Each number is 200 + 20 x the weight over the matrix's rms, rounded and kept within 0 to 999. Layers, rows and columns count from 0.

# layer 9 attention value, 320x320, rms 0.028, rows 167-191, columns 64-127
204,189,167,172,191,192,212,189,177,220,184,214,193,219,198,198,216,197,192,181,215,181,213,196,192,212,206,191,220,195,211,194,184,158,208,174,226,189,183,191,176,154,209,166,162,183,222,190,202,208,209,191,187,169,209,220,202,185,195,180,208,187,198,213
211,204,228,214,201,172,154,184,201,193,237,135,215,215,230,204,202,200,247,220,207,183,191,229,187,180,215,183,198,163,196,195,163,221,166,214,201,205,196,210,177,161,192,216,199,246,198,203,217,204,213,192,207,181,180,164,212,198,178,217,185,177,195,217
194,193,171,165,153,203,192,232,185,199,211,208,190,178,178,195,210,214,182,186,180,196,193,163,206,193,207,192,153,212,156,231,239,232,186,212,171,184,204,190,190,216,196,196,213,196,190,189,178,204,163,186,195,220,193,170,217,209,205,233,222,191,179,217
212,213,173,165,191,200,165,184,173,207,193,178,205,177,219,190,215,217,181,192,206,214,217,194,212,215,188,211,215,233,221,185,223,206,238,195,169,189,181,216,166,186,197,171,206,212,220,248,214,228,202,175,187,232,191,217,178,213,184,206,240,189,221,220
199,167,204,216,214,182,244,203,213,177,206,163,213,223,186,182,211,170,171,175,190,205,213,227,193,146,190,176,143,175,238,205,193,206,222,186,234,192,218,207,207,202,217,198,194,213,211,215,199,210,186,204,189,171,204,209,202,219,189,220,198,179,186,183
190,204,173,172,197,170,181,197,182,163,194,221,247,180,186,175,179,167,160,233,186,208,188,171,185,207,213,184,195,198,214,195,172,226,201,187,226,178,248,227,187,189,190,182,180,202,212,191,209,191,221,181,198,201,182,209,207,189,170,215,176,190,217,201
186,223,171,192,185,203,174,173,189,190,224,185,222,217,219,235,244,210,208,168,174,212,204,198,169,221,179,215,207,176,240,213,218,214,224,202,192,237,170,179,174,209,205,201,244,232,191,245,203,210,188,136,211,219,187,204,159,167,211,177,193,188,170,201
207,203,189,225,198,177,185,188,184,197,205,230,217,178,207,191,183,188,179,234,211,213,208,179,190,178,205,209,171,211,233,207,234,211,177,177,172,152,215,235,207,195,188,158,192,207,209,223,216,161,225,168,207,176,231,177,189,206,235,246,213,204,260,222
193,217,220,191,222,166,195,134,191,208,200,186,227,190,197,167,187,176,198,145,219,215,218,181,179,211,222,183,164,160,223,206,188,201,191,216,193,214,227,212,183,196,171,220,202,226,189,189,190,218,213,202,213,181,197,208,236,201,183,219,189,206,188,188
192,233,200,194,225,229,201,203,194,235,217,200,208,204,209,184,192,229,222,177,184,179,218,219,205,217,200,194,174,192,216,218,251,184,207,198,213,193,189,230,206,219,235,181,185,160,239,226,190,188,227,159,208,186,182,209,198,203,194,204,152,240,174,223
205,229,192,219,192,198,216,195,213,221,179,191,209,206,224,207,227,225,214,196,184,166,181,254,176,198,226,206,211,190,175,198,231,248,212,170,190,217,199,214,220,180,217,166,181,192,230,202,213,203,143,169,199,220,232,197,194,211,197,170,252,178,196,218
187,198,182,185,222,169,182,228,226,217,197,205,213,218,210,226,219,173,183,207,210,174,213,172,182,181,186,219,224,202,180,215,183,157,219,180,200,204,189,223,192,188,205,196,208,198,211,222,193,208,184,175,196,243,214,221,176,166,228,222,209,204,197,221
243,199,193,235,190,193,166,232,206,205,195,201,169,226,199,193,199,184,214,205,200,167,200,195,194,221,187,223,187,181,187,181,188,196,221,209,209,209,206,225,184,199,234,228,200,220,212,203,218,209,216,178,173,215,199,196,196,184,165,230,209,212,196,188
176,201,212,186,216,214,227,209,183,203,196,223,243,215,232,219,186,221,191,206,219,204,208,204,211,168,180,153,201,195,198,163,184,189,202,206,181,198,188,174,187,205,176,188,177,209,198,195,201,211,178,192,203,193,191,220,181,196,198,206,202,186,184,183
228,208,215,201,203,211,169,231,183,214,206,202,217,210,203,219,237,176,207,177,192,207,162,177,187,189,210,220,175,182,192,204,183,155,212,207,233,213,191,185,195,181,207,191,203,216,202,203,191,178,239,210,167,180,184,207,198,175,213,206,183,190,211,228
173,219,192,188,233,215,235,168,216,203,210,207,194,191,194,204,177,211,227,189,192,239,197,207,186,191,182,220,205,190,200,222,206,214,207,184,221,193,243,212,244,191,216,205,193,199,177,215,190,201,222,209,209,212,198,194,212,200,196,198,208,224,154,236
202,191,208,192,208,166,222,210,214,188,217,197,222,175,221,225,217,190,215,218,183,194,182,193,226,185,199,194,212,188,213,202,200,195,187,192,200,191,179,214,197,181,182,227,185,211,213,218,236,200,177,190,208,172,230,182,185,244,184,227,201,193,187,200
220,218,187,221,185,199,180,181,199,190,177,205,172,245,169,192,201,175,198,199,176,228,219,227,208,196,145,186,205,217,176,156,211,192,197,209,182,196,199,176,200,209,180,216,195,211,211,168,207,187,194,210,217,162,184,191,224,230,203,207,237,174,174,212
176,195,226,169,226,181,199,213,231,216,220,182,169,199,201,199,214,210,205,206,211,221,205,220,225,229,183,209,197,212,202,219,200,201,188,196,182,185,190,206,211,203,198,214,198,214,163,216,192,216,175,210,224,173,190,212,203,212,210,175,185,160,209,205
181,189,195,220,186,190,245,222,210,198,210,173,228,250,166,213,221,194,204,194,163,190,219,185,222,188,195,219,202,195,208,222,199,178,224,199,144,222,221,195,188,215,206,170,201,238,207,198,197,232,225,193,190,139,189,155,195,189,179,212,195,175,155,184
204,179,187,205,230,212,197,210,169,213,186,208,182,211,216,201,235,190,147,223,249,170,159,211,223,227,187,192,181,220,189,219,181,199,194,211,181,199,184,182,231,223,214,193,198,221,191,201,216,194,180,189,201,224,187,219,203,191,169,246,211,228,207,189
204,200,207,188,180,225,156,212,201,213,196,194,179,207,227,170,193,215,189,203,190,163,146,218,236,209,204,174,217,248,196,222,195,221,253,212,249,180,195,171,207,218,214,187,197,198,227,210,215,210,186,197,204,176,179,229,234,205,227,222,182,213,199,193
204,211,190,193,225,225,219,224,208,199,170,209,204,181,216,201,206,216,188,222,196,196,185,193,183,188,185,198,230,242,229,179,174,208,167,216,206,183,177,186,212,217,182,211,203,199,204,238,204,160,175,214,215,229,221,199,184,199,207,261,184,199,225,171
166,190,207,216,181,185,216,193,185,190,196,212,191,195,153,224,224,214,203,162,197,210,209,207,224,187,207,187,194,236,202,206,221,225,204,206,196,220,195,178,203,226,181,181,207,191,223,228,203,214,193,216,162,201,207,191,173,170,208,202,211,197,208,204
227,231,198,221,202,210,215,188,191,214,243,164,201,214,167,201,182,217,192,168,186,211,191,199,224,230,205,192,165,234,188,195,245,202,187,184,191,194,193,203,166,205,174,186,187,177,206,204,210,203,183,202,192,204,198,193,179,198,169,226,186,164,227,193
# layer 9 attention output (transposed), 320x320, rms 0.144, rows 167-191, columns 64-127
164,224,240,206,180,221,204,185,195,190,188,189,205,195,197,216,175,209,206,196,181,200,199,218,177,199,193,200,206,205,187,196,194,215,222,221,218,208,194,170,204,216,216,192,257,199,168,198,177,211,193,209,204,214,187,178,208,214,191,211,202,214,189,207
197,189,155,164,173,192,185,176,215,203,179,203,192,181,177,199,213,191,180,188,228,224,191,120,202,207,200,186,199,210,218,211,263,182,204,208,172,175,241,193,236,243,173,213,203,192,195,241,191,221,209,225,167,195,189,209,194,181,183,209,208,223,223,204
176,186,203,188,207,161,209,181,193,195,205,204,211,209,243,191,212,204,193,190,201,204,231,191,192,193,209,246,198,168,225,152,187,223,214,201,217,210,212,217,208,173,216,192,185,181,229,215,198,209,228,201,204,199,181,189,191,206,210,163,191,181,221,205
219,168,210,227,195,187,204,230,172,174,191,213,177,218,198,206,188,201,163,198,166,223,191,216,210,198,266,180,200,212,206,217,166,207,160,222,219,215,208,191,256,199,194,219,162,228,227,232,167,224,199,199,223,203,186,194,203,196,231,143,191,225,196,213
208,235,198,189,187,191,169,228,186,226,171,187,229,199,215,172,195,203,211,227,210,224,232,165,208,209,211,181,199,194,164,171,201,210,203,217,156,216,154,157,197,178,215,213,210,195,201,195,184,192,196,204,199,146,237,178,198,211,180,168,198,252,234,216
227,195,215,182,205,225,206,191,187,206,219,165,196,223,216,193,220,198,213,145,217,172,223,221,167,182,174,165,215,179,205,211,206,237,238,211,201,217,200,180,207,164,225,237,187,205,205,192,162,220,195,218,178,198,199,191,163,220,215,178,233,230,189,186
199,190,219,205,195,210,221,195,197,216,210,213,167,209,182,192,181,204,182,210,206,227,189,215,216,170,214,191,197,202,188,160,180,206,208,193,221,168,201,219,203,211,189,209,147,177,176,184,193,191,208,214,207,213,213,177,202,224,191,202,203,195,200,214
189,223,176,187,196,197,222,206,243,173,202,189,202,231,198,204,205,193,227,182,152,198,213,215,207,201,202,181,194,195,202,183,218,187,175,238,245,188,187,208,215,215,225,240,167,179,209,155,209,214,190,226,183,199,177,201,198,197,207,207,155,196,152,217
171,208,180,211,199,192,183,248,170,225,213,164,165,226,189,221,212,234,203,198,195,200,213,175,208,201,160,190,212,226,189,196,223,233,208,202,209,209,196,188,173,232,210,219,189,192,198,217,213,175,195,214,190,189,180,201,205,215,192,199,221,230,192,193
199,192,201,205,183,253,223,227,184,208,216,212,195,202,188,215,200,181,198,175,234,214,203,215,175,216,208,213,213,204,252,178,187,197,189,236,181,168,191,211,199,183,192,212,216,241,166,173,238,189,184,210,195,201,209,196,203,235,184,223,225,167,213,222
171,221,175,163,193,224,211,199,171,187,206,205,212,183,158,220,185,191,212,193,209,173,195,173,206,233,157,194,180,199,240,182,208,182,198,197,196,202,235,181,203,216,174,233,173,215,177,185,187,197,229,184,175,157,197,203,226,188,165,217,179,202,180,189
202,208,202,196,226,190,197,215,180,191,215,176,220,200,203,161,215,213,214,186,155,166,192,193,208,203,187,153,184,237,214,197,208,215,198,191,216,160,188,192,231,231,197,215,181,186,204,203,214,171,230,202,230,220,189,149,209,244,214,196,196,151,189,226
182,208,210,216,214,208,226,214,199,192,230,184,188,190,179,201,215,203,196,208,190,213,187,237,218,183,208,210,182,229,178,188,227,212,179,217,185,188,187,187,159,194,191,206,215,202,159,183,195,188,182,212,204,263,212,181,193,225,252,198,168,200,188,187
208,190,185,193,213,166,205,213,167,208,188,195,171,215,183,205,239,199,214,208,193,184,191,198,210,249,239,186,206,208,181,216,200,210,197,207,204,200,219,201,204,183,207,211,184,185,197,190,185,185,189,207,171,194,212,191,186,186,220,190,189,217,198,211
187,199,206,179,188,162,215,220,200,179,212,225,201,189,214,192,207,239,205,202,194,165,209,182,187,209,178,205,208,212,207,199,192,194,213,197,224,232,227,181,208,217,221,221,177,216,233,167,209,205,183,208,184,190,200,222,232,233,194,211,194,210,223,159
212,194,212,171,188,231,209,229,151,196,203,198,206,242,202,204,204,156,179,197,195,202,182,194,194,206,203,204,196,208,225,212,212,198,167,186,159,238,174,223,165,191,200,174,216,187,172,201,189,205,191,180,192,205,220,200,205,183,230,163,186,197,184,191
168,180,219,211,202,232,211,200,183,190,197,196,191,202,223,201,199,208,181,205,218,222,192,181,159,192,190,214,199,251,177,213,204,185,243,211,209,209,247,193,202,210,199,199,176,213,199,201,174,239,194,174,205,205,205,218,210,186,220,202,237,186,203,198
206,231,223,221,195,194,223,213,191,191,190,258,217,204,223,207,223,207,187,175,217,189,164,194,166,259,229,205,201,214,210,225,217,207,199,184,198,224,211,192,192,188,195,200,181,176,169,209,207,242,219,212,202,161,190,210,187,175,185,221,183,184,184,168
177,179,169,208,176,204,189,166,172,190,222,230,212,193,199,210,163,226,158,207,234,175,186,218,158,193,193,214,195,183,193,196,228,215,209,221,188,188,182,157,214,197,175,190,199,227,228,240,224,201,216,212,166,173,204,220,208,216,177,194,199,233,214,204
184,210,217,191,234,201,184,204,208,210,184,213,212,216,225,188,217,190,205,195,193,223,201,208,158,227,173,214,167,218,182,190,205,211,183,182,200,226,205,204,213,182,203,224,191,190,208,189,190,171,172,178,215,200,221,225,207,203,222,185,192,195,192,181
216,171,226,199,200,185,196,207,203,175,249,206,223,220,199,223,197,201,195,171,213,204,219,226,190,208,220,201,202,200,231,206,204,222,200,179,200,155,246,216,158,184,195,241,218,194,211,163,194,196,190,185,191,156,219,212,196,180,204,147,198,189,207,230
180,179,199,208,205,218,198,181,201,180,196,198,209,189,198,183,183,215,200,215,205,189,201,178,161,193,227,212,220,172,181,214,193,193,205,237,203,221,179,185,224,181,206,197,227,195,203,194,196,207,220,209,221,220,190,199,179,194,213,231,166,186,204,181
188,176,236,202,225,194,195,204,195,224,197,196,173,219,180,189,196,199,218,178,200,157,225,188,174,227,220,181,180,179,191,237,234,192,187,192,205,180,186,214,188,193,247,200,226,185,190,192,188,222,180,184,192,187,212,201,195,191,171,219,223,235,162,204
194,206,197,200,240,215,159,203,207,190,214,188,226,181,216,169,174,211,194,172,178,194,215,229,182,186,176,216,232,189,183,181,191,194,186,161,214,187,205,207,187,212,190,192,216,190,173,177,207,145,222,205,222,193,198,244,209,226,243,202,172,240,222,188
223,218,208,193,211,232,195,192,185,217,171,165,205,187,210,223,240,207,213,177,228,194,205,157,180,146,185,187,220,155,177,193,185,182,206,201,179,191,205,224,180,212,205,187,199,214,166,181,187,199,198,209,227,192,214,235,205,172,232,236,205,244,198,169
# layer 9 attention query, 320x320, rms 0.0313, rows 192-221, columns 64-127
203,184,210,183,181,201,207,213,191,180,209,203,196,182,241,176,201,238,197,195,216,188,184,235,216,196,174,201,196,200,190,214,205,179,221,188,195,215,221,203,202,209,191,197,214,175,194,217,196,194,208,212,208,206,191,205,225,221,221,167,172,211,174,178
192,211,186,199,226,205,192,219,179,216,217,187,211,179,194,188,196,206,212,197,214,187,198,193,210,182,203,179,203,206,227,189,202,210,189,185,220,191,201,180,223,185,211,196,201,189,242,201,218,208,213,211,189,201,192,218,206,182,200,237,185,178,185,198
167,172,200,179,169,190,204,194,213,234,215,226,169,164,208,186,172,230,200,200,184,223,183,158,236,196,232,190,172,168,202,212,184,212,178,212,190,208,208,205,210,240,208,201,185,184,216,218,205,199,211,232,183,198,192,179,210,206,186,184,202,211,208,230
212,201,170,195,208,203,218,220,187,231,198,196,207,190,189,170,213,175,203,186,195,217,184,214,201,203,188,146,203,190,174,219,199,191,184,177,197,176,200,206,202,194,173,198,183,199,192,177,184,192,191,215,167,222,186,202,230,220,183,209,195,200,189,196
214,219,210,205,213,209,195,199,188,216,184,195,204,205,206,213,218,208,170,202,167,199,219,210,172,222,188,204,204,223,215,191,216,173,186,187,211,224,192,175,184,179,197,209,213,204,207,199,240,202,210,196,199,195,195,215,190,181,218,192,199,195,211,185
188,197,247,160,220,194,231,203,175,218,189,203,207,247,210,195,208,195,177,212,198,197,169,197,186,182,168,218,195,194,192,193,239,195,156,219,169,210,158,200,226,214,194,173,221,191,208,183,199,231,222,178,183,201,205,182,224,244,203,190,211,186,205,200
176,203,227,191,176,204,216,214,215,182,216,183,151,225,194,197,207,186,232,234,215,217,177,212,176,182,201,198,189,224,207,216,232,213,181,209,175,221,185,216,212,207,211,198,251,206,184,214,203,208,214,192,205,209,195,201,189,203,224,212,212,207,195,225
202,218,185,213,205,184,192,230,208,170,195,215,175,201,206,211,210,222,207,208,220,214,211,179,183,193,225,173,240,183,194,220,174,183,230,200,224,224,199,211,203,191,216,217,186,210,159,228,193,187,197,239,225,195,182,200,184,217,225,213,203,241,205,224
209,208,202,185,184,186,206,196,190,233,189,206,220,194,196,176,201,175,196,195,230,203,209,205,191,204,180,225,205,219,201,202,233,195,210,212,200,187,198,199,175,193,228,217,219,179,202,200,179,200,211,200,191,200,212,194,192,159,206,192,212,207,170,236
211,206,236,182,201,225,223,183,185,200,202,195,170,221,189,210,207,218,198,201,191,217,177,218,169,175,223,225,172,218,192,178,205,208,180,198,175,207,197,194,215,200,190,183,246,189,204,196,225,202,213,184,201,231,216,186,198,187,213,189,222,195,188,211
220,206,231,194,234,237,198,194,213,204,211,183,188,204,206,199,221,240,196,181,169,188,205,189,185,187,192,199,172,198,207,187,187,217,169,218,184,207,189,235,223,203,183,177,225,206,181,224,238,225,229,189,196,249,214,200,211,168,194,190,202,182,154,226
175,198,215,204,205,206,203,175,211,185,220,190,172,197,214,198,190,193,199,214,201,192,178,218,200,216,194,203,200,200,215,203,201,208,175,187,214,190,198,201,186,201,191,225,184,191,195,197,203,219,207,198,212,190,187,202,207,193,167,213,193,195,195,186
203,202,218,225,191,195,201,220,169,202,194,233,195,214,184,199,214,222,229,205,206,194,205,190,170,190,229,213,180,225,194,212,186,213,167,204,189,190,214,180,223,218,185,198,219,187,223,188,219,213,195,221,189,210,209,207,181,157,183,187,202,198,192,223
203,179,203,200,215,226,193,233,212,180,183,232,202,199,178,195,185,221,189,188,237,203,178,191,197,196,228,230,181,219,192,182,191,167,160,175,206,185,193,214,168,182,220,237,204,196,196,218,190,203,205,169,223,191,235,174,201,191,225,218,208,242,186,203
197,213,167,203,185,204,251,212,174,191,204,219,214,180,230,196,196,235,209,185,214,203,186,206,163,231,193,220,224,195,208,175,217,193,203,186,234,172,202,196,204,221,218,210,177,221,240,169,188,205,248,212,212,224,194,202,211,209,202,189,180,193,206,226
207,214,190,183,204,203,190,175,171,166,234,198,171,199,182,169,220,186,195,238,227,225,216,198,224,216,191,196,189,172,197,206,194,216,181,201,152,177,221,209,204,164,171,175,192,191,219,191,156,223,207,182,201,191,172,207,224,207,220,198,169,219,205,200
202,180,189,206,207,197,191,204,215,227,207,220,190,200,173,219,232,218,201,199,186,176,205,181,166,200,209,202,211,194,188,201,189,156,195,182,222,207,233,191,163,196,239,210,146,192,161,204,204,178,184,225,207,144,219,209,205,182,218,215,221,196,179,202
180,222,196,230,231,206,224,226,223,193,213,201,177,212,210,209,184,195,185,212,215,219,200,233,225,195,196,198,191,205,193,184,221,175,211,188,193,216,189,242,198,169,169,189,217,179,202,200,243,193,209,206,228,181,232,184,164,187,216,186,199,190,178,209
211,172,193,199,217,219,215,191,191,234,170,186,185,176,209,194,153,197,230,231,217,245,207,210,175,169,194,215,169,182,185,186,199,187,214,247,194,172,229,226,153,212,212,190,211,205,213,157,179,194,152,225,257,235,191,171,189,213,183,187,252,213,198,194
186,204,196,190,180,199,201,181,208,204,187,193,184,235,185,203,235,180,219,228,194,197,189,228,160,171,225,153,233,186,199,243,214,208,202,195,173,221,170,202,196,195,186,194,254,214,198,185,183,166,213,179,196,212,175,193,221,173,220,212,190,198,225,199
241,144,209,175,186,202,190,221,225,213,206,232,222,217,214,173,195,190,197,215,207,218,210,209,201,151,130,219,208,168,202,219,171,216,210,211,244,207,197,199,186,213,202,198,196,195,179,202,162,214,182,208,221,224,198,202,202,206,193,172,259,182,179,183
241,164,183,189,149,191,215,203,181,157,203,210,195,242,235,162,202,201,192,196,184,196,203,179,218,225,249,202,186,206,198,175,214,205,193,186,182,176,175,172,168,208,211,213,227,164,197,227,224,219,169,174,226,174,181,162,201,217,165,171,226,197,212,200
233,217,215,219,219,182,220,163,206,188,158,208,236,201,192,196,222,193,233,220,217,200,215,243,210,189,220,213,202,154,205,209,184,197,253,201,191,182,230,203,212,216,219,204,212,196,203,221,210,167,196,209,187,200,206,204,187,187,224,184,187,195,175,232
225,199,171,195,186,140,194,212,177,221,168,220,222,206,202,231,186,198,210,228,181,189,202,219,209,216,185,219,208,194,220,175,189,194,203,229,202,222,171,220,186,220,192,222,165,233,223,213,185,175,187,189,218,191,222,194,171,205,203,204,229,177,204,242
198,202,205,170,185,231,188,207,192,204,234,238,201,194,207,209,186,223,225,219,226,189,207,199,219,194,182,216,219,208,183,226,233,207,192,193,223,204,235,214,174,190,201,184,227,200,198,183,194,220,199,193,214,192,224,214,237,182,187,209,191,194,239,199
140,172,236,194,206,202,180,184,195,212,179,185,180,209,233,233,216,192,218,186,195,235,166,164,174,187,170,177,211,203,211,202,187,229,172,211,177,196,168,229,240,212,200,209,207,178,221,225,175,168,203,240,238,223,197,224,183,211,197,182,213,200,198,209
217,221,195,178,197,178,225,191,207,215,241,204,224,195,211,161,202,199,188,224,211,204,218,153,208,213,204,181,209,183,191,227,178,209,215,184,157,211,207,205,202,188,209,178,217,199,201,203,233,205,186,174,187,197,202,208,215,195,191,188,181,189,206,219
164,206,191,188,213,193,215,234,197,219,209,212,243,176,207,212,166,187,200,184,210,175,207,212,216,220,246,185,217,176,216,213,187,177,234,192,173,222,230,176,209,222,202,183,211,201,151,218,190,237,195,222,182,209,215,167,175,220,184,175,216,203,196,216
221,238,216,169,205,238,196,175,178,252,209,195,172,157,178,217,209,225,194,234,180,195,227,187,164,174,203,169,173,213,183,229,180,196,198,202,229,187,221,218,179,233,180,179,164,184,190,198,197,193,224,199,205,199,217,257,150,198,234,219,183,127,198,179
190,223,186,223,238,226,202,221,172,200,226,200,204,234,224,202,221,218,239,209,206,204,177,218,227,219,233,188,210,191,197,223,215,214,193,171,194,193,205,230,175,203,183,174,207,202,189,182,200,178,190,201,169,176,221,202,162,223,207,235,200,233,226,210
# layer 9 attention key, 320x320, rms 0.0324, rows 192-220, columns 64-127
196,220,197,224,199,194,190,215,196,200,209,207,191,204,215,225,214,192,208,208,213,201,215,218,237,208,214,191,208,214,206,192,205,205,181,216,215,228,203,184,208,197,201,211,187,200,163,205,185,210,214,187,221,216,181,190,179,172,208,201,227,212,192,169
206,188,209,199,212,197,190,226,194,202,201,199,206,226,211,205,197,184,200,216,208,193,220,173,185,201,220,198,224,214,219,232,221,212,216,231,218,222,207,207,209,191,206,193,200,203,193,206,178,217,202,206,178,225,218,208,208,219,198,219,213,207,198,214
190,185,170,198,191,197,190,194,223,208,186,185,225,186,191,208,207,184,174,191,175,231,210,198,185,179,223,225,187,196,213,198,203,182,206,221,229,182,201,208,183,247,197,214,194,173,166,199,200,212,160,194,228,178,136,209,203,198,184,213,207,201,190,179
191,244,204,185,190,202,196,208,199,217,210,168,202,200,210,191,196,190,218,195,217,192,203,228,202,200,193,197,212,193,222,202,190,193,191,213,192,197,194,188,197,205,214,202,193,185,216,151,198,193,218,189,190,187,198,203,193,199,198,187,189,240,215,207
235,240,208,198,175,184,231,226,164,172,227,212,190,218,197,198,202,209,193,196,200,172,212,182,209,209,199,217,197,195,202,214,169,220,200,196,186,201,219,212,224,201,200,200,204,250,209,197,186,203,176,203,199,236,196,186,195,236,185,185,209,207,207,198
200,232,189,167,189,209,204,198,163,175,189,222,188,190,200,213,178,208,210,192,212,151,178,196,213,212,252,208,216,186,216,211,174,190,202,212,218,211,190,213,236,201,202,221,218,182,160,200,197,200,220,197,230,203,188,216,194,198,188,217,228,199,210,204
194,178,218,188,206,178,188,210,203,175,193,196,220,197,224,175,222,217,189,191,210,209,186,219,183,203,188,214,203,203,195,188,212,215,208,212,186,206,179,183,180,197,180,155,200,207,216,180,187,179,213,210,220,199,215,202,219,190,213,201,210,217,220,223
212,157,235,182,178,203,216,200,181,194,231,207,201,219,193,228,259,189,183,221,161,219,214,222,172,191,175,199,207,199,253,186,161,197,196,190,202,206,209,178,185,217,217,182,225,232,261,175,209,206,158,209,188,236,227,216,204,163,210,194,186,174,201,198
176,209,196,199,181,214,197,190,180,164,200,197,184,211,178,205,212,210,184,220,179,155,211,235,205,198,217,216,167,233,214,240,241,219,216,182,187,181,186,208,226,195,229,197,193,181,170,197,205,206,197,201,239,162,182,205,197,234,204,216,192,181,230,199
176,231,170,220,199,201,208,191,210,198,162,197,214,165,232,180,178,193,177,216,196,209,206,232,211,212,218,212,184,191,184,176,184,193,168,219,212,186,196,168,187,207,171,200,216,192,156,212,191,209,211,190,214,226,184,197,179,219,191,196,213,179,189,187
207,184,188,160,196,224,204,192,199,214,205,183,203,219,176,232,201,207,189,189,201,211,200,211,204,178,213,213,211,200,209,204,233,206,195,170,180,219,178,214,235,187,234,182,221,194,178,184,225,206,184,211,196,180,186,213,216,217,211,216,185,210,202,234
200,190,231,155,210,202,203,241,210,213,226,208,211,184,208,212,216,227,212,213,170,232,167,190,203,176,209,185,239,221,198,170,155,193,204,212,196,189,203,167,139,214,167,201,196,222,235,164,197,194,182,236,163,239,223,197,163,198,162,179,163,204,233,185
210,205,190,164,202,194,189,195,183,201,181,240,194,231,208,210,201,208,169,179,208,177,205,167,152,196,229,162,201,194,167,221,177,204,218,221,173,200,229,186,195,228,168,214,182,192,217,193,209,185,211,225,181,199,181,187,210,209,199,191,218,221,214,201
228,231,212,201,199,213,198,228,227,171,194,210,187,180,157,217,200,216,223,203,212,229,194,149,163,190,166,221,230,188,188,199,168,223,195,196,201,175,218,185,191,212,203,182,224,208,165,210,200,199,208,193,204,174,206,204,235,203,190,184,159,237,174,223
189,191,185,245,171,203,216,192,188,195,192,201,212,203,184,227,232,205,177,211,153,222,216,211,176,204,198,198,182,192,171,185,219,209,188,196,163,203,209,202,174,236,206,207,179,214,213,197,205,222,199,165,192,190,240,194,195,206,218,179,193,171,175,237
206,191,200,202,230,220,212,187,210,159,191,184,210,186,165,190,177,198,181,216,188,182,227,225,191,195,200,184,196,191,200,208,208,218,221,186,203,194,248,177,175,206,158,237,211,182,209,183,179,241,169,204,212,215,181,195,194,234,189,215,198,205,183,205
216,223,170,193,202,204,201,223,176,196,239,202,186,200,203,211,247,195,209,201,169,174,205,182,166,184,179,199,209,245,194,199,196,209,189,197,215,220,210,240,157,239,196,191,195,195,218,189,171,195,218,190,191,207,207,218,179,209,188,227,217,204,202,203
169,211,188,192,169,231,206,258,181,227,253,215,222,185,206,195,209,151,212,218,209,204,189,200,192,213,189,224,228,203,191,174,209,171,215,184,169,174,193,218,157,168,194,196,170,238,199,180,195,195,202,205,225,197,217,208,208,210,251,228,190,230,224,226
210,178,206,238,197,249,203,208,195,215,220,200,160,182,168,221,216,230,215,223,199,219,202,216,174,195,213,137,167,173,177,220,218,206,212,227,206,196,221,219,145,215,203,192,194,216,228,178,179,227,212,163,169,208,171,195,231,190,205,203,213,197,214,165
155,189,222,201,214,208,193,188,166,214,175,215,187,203,223,209,205,192,218,224,159,189,187,213,245,215,218,158,231,195,190,193,215,185,225,220,189,212,242,185,231,222,203,203,202,222,156,181,148,208,227,155,213,192,208,220,171,209,210,227,161,188,203,246
212,182,189,194,195,201,205,229,201,228,187,218,198,205,244,195,190,205,207,190,193,209,189,198,240,174,214,202,226,179,207,192,237,219,214,203,204,190,210,191,195,213,211,196,171,186,177,181,217,175,150,228,210,212,199,227,195,198,146,221,256,234,195,213
221,189,182,198,226,211,203,180,179,236,226,188,217,183,153,175,217,193,203,201,224,177,194,199,149,146,193,172,202,200,228,218,204,189,204,197,208,185,206,221,183,192,198,203,211,170,188,196,220,205,197,207,208,193,206,210,204,149,181,213,200,220,197,193
210,169,209,199,205,204,232,214,193,220,203,193,196,209,175,186,177,216,212,187,248,198,175,219,184,187,152,229,237,224,190,179,205,210,212,166,215,197,205,188,199,210,195,185,189,219,204,209,210,204,182,190,182,191,167,186,186,233,176,204,167,180,155,211
220,241,224,220,216,225,157,183,175,208,203,214,210,220,195,223,166,208,204,207,211,189,205,193,235,194,204,221,177,186,174,194,219,186,175,208,190,186,193,195,196,200,246,232,232,223,207,216,170,214,166,219,229,231,183,198,206,182,247,193,231,157,218,215
203,206,208,186,179,204,158,226,214,227,214,176,184,166,197,224,186,214,202,184,197,189,231,201,219,210,162,205,187,172,224,178,202,193,211,215,208,217,235,208,211,199,177,206,257,210,178,198,178,219,174,206,196,166,203,186,239,184,199,205,183,208,234,210
213,174,206,200,213,219,166,240,213,199,223,162,202,200,175,245,173,168,199,193,194,212,186,225,188,242,209,209,204,188,188,196,198,243,190,219,195,192,164,217,204,175,205,189,201,187,206,219,151,183,180,194,227,171,219,197,197,164,221,211,207,220,218,202
190,229,171,219,187,218,224,206,144,186,172,179,214,154,231,197,231,221,232,196,167,214,200,221,178,179,181,213,187,164,175,185,162,202,236,202,197,207,229,184,179,191,178,153,236,197,191,189,183,213,223,190,186,173,192,175,211,203,192,188,234,186,200,220
200,218,176,207,152,166,233,177,186,183,186,189,183,208,185,216,151,214,218,214,182,200,212,234,164,229,201,221,186,204,193,215,179,260,236,168,202,196,237,187,216,222,170,213,211,169,179,200,210,210,195,177,199,170,203,201,165,240,199,182,195,220,190,197
196,191,211,196,205,180,203,215,193,206,201,226,202,180,190,210,218,162,214,247,178,230,202,178,212,206,240,207,220,166,165,188,183,149,204,227,224,210,212,186,172,195,194,202,207,230,199,177,196,183,194,215,205,207,227,231,169,182,209,175,234,181,215,193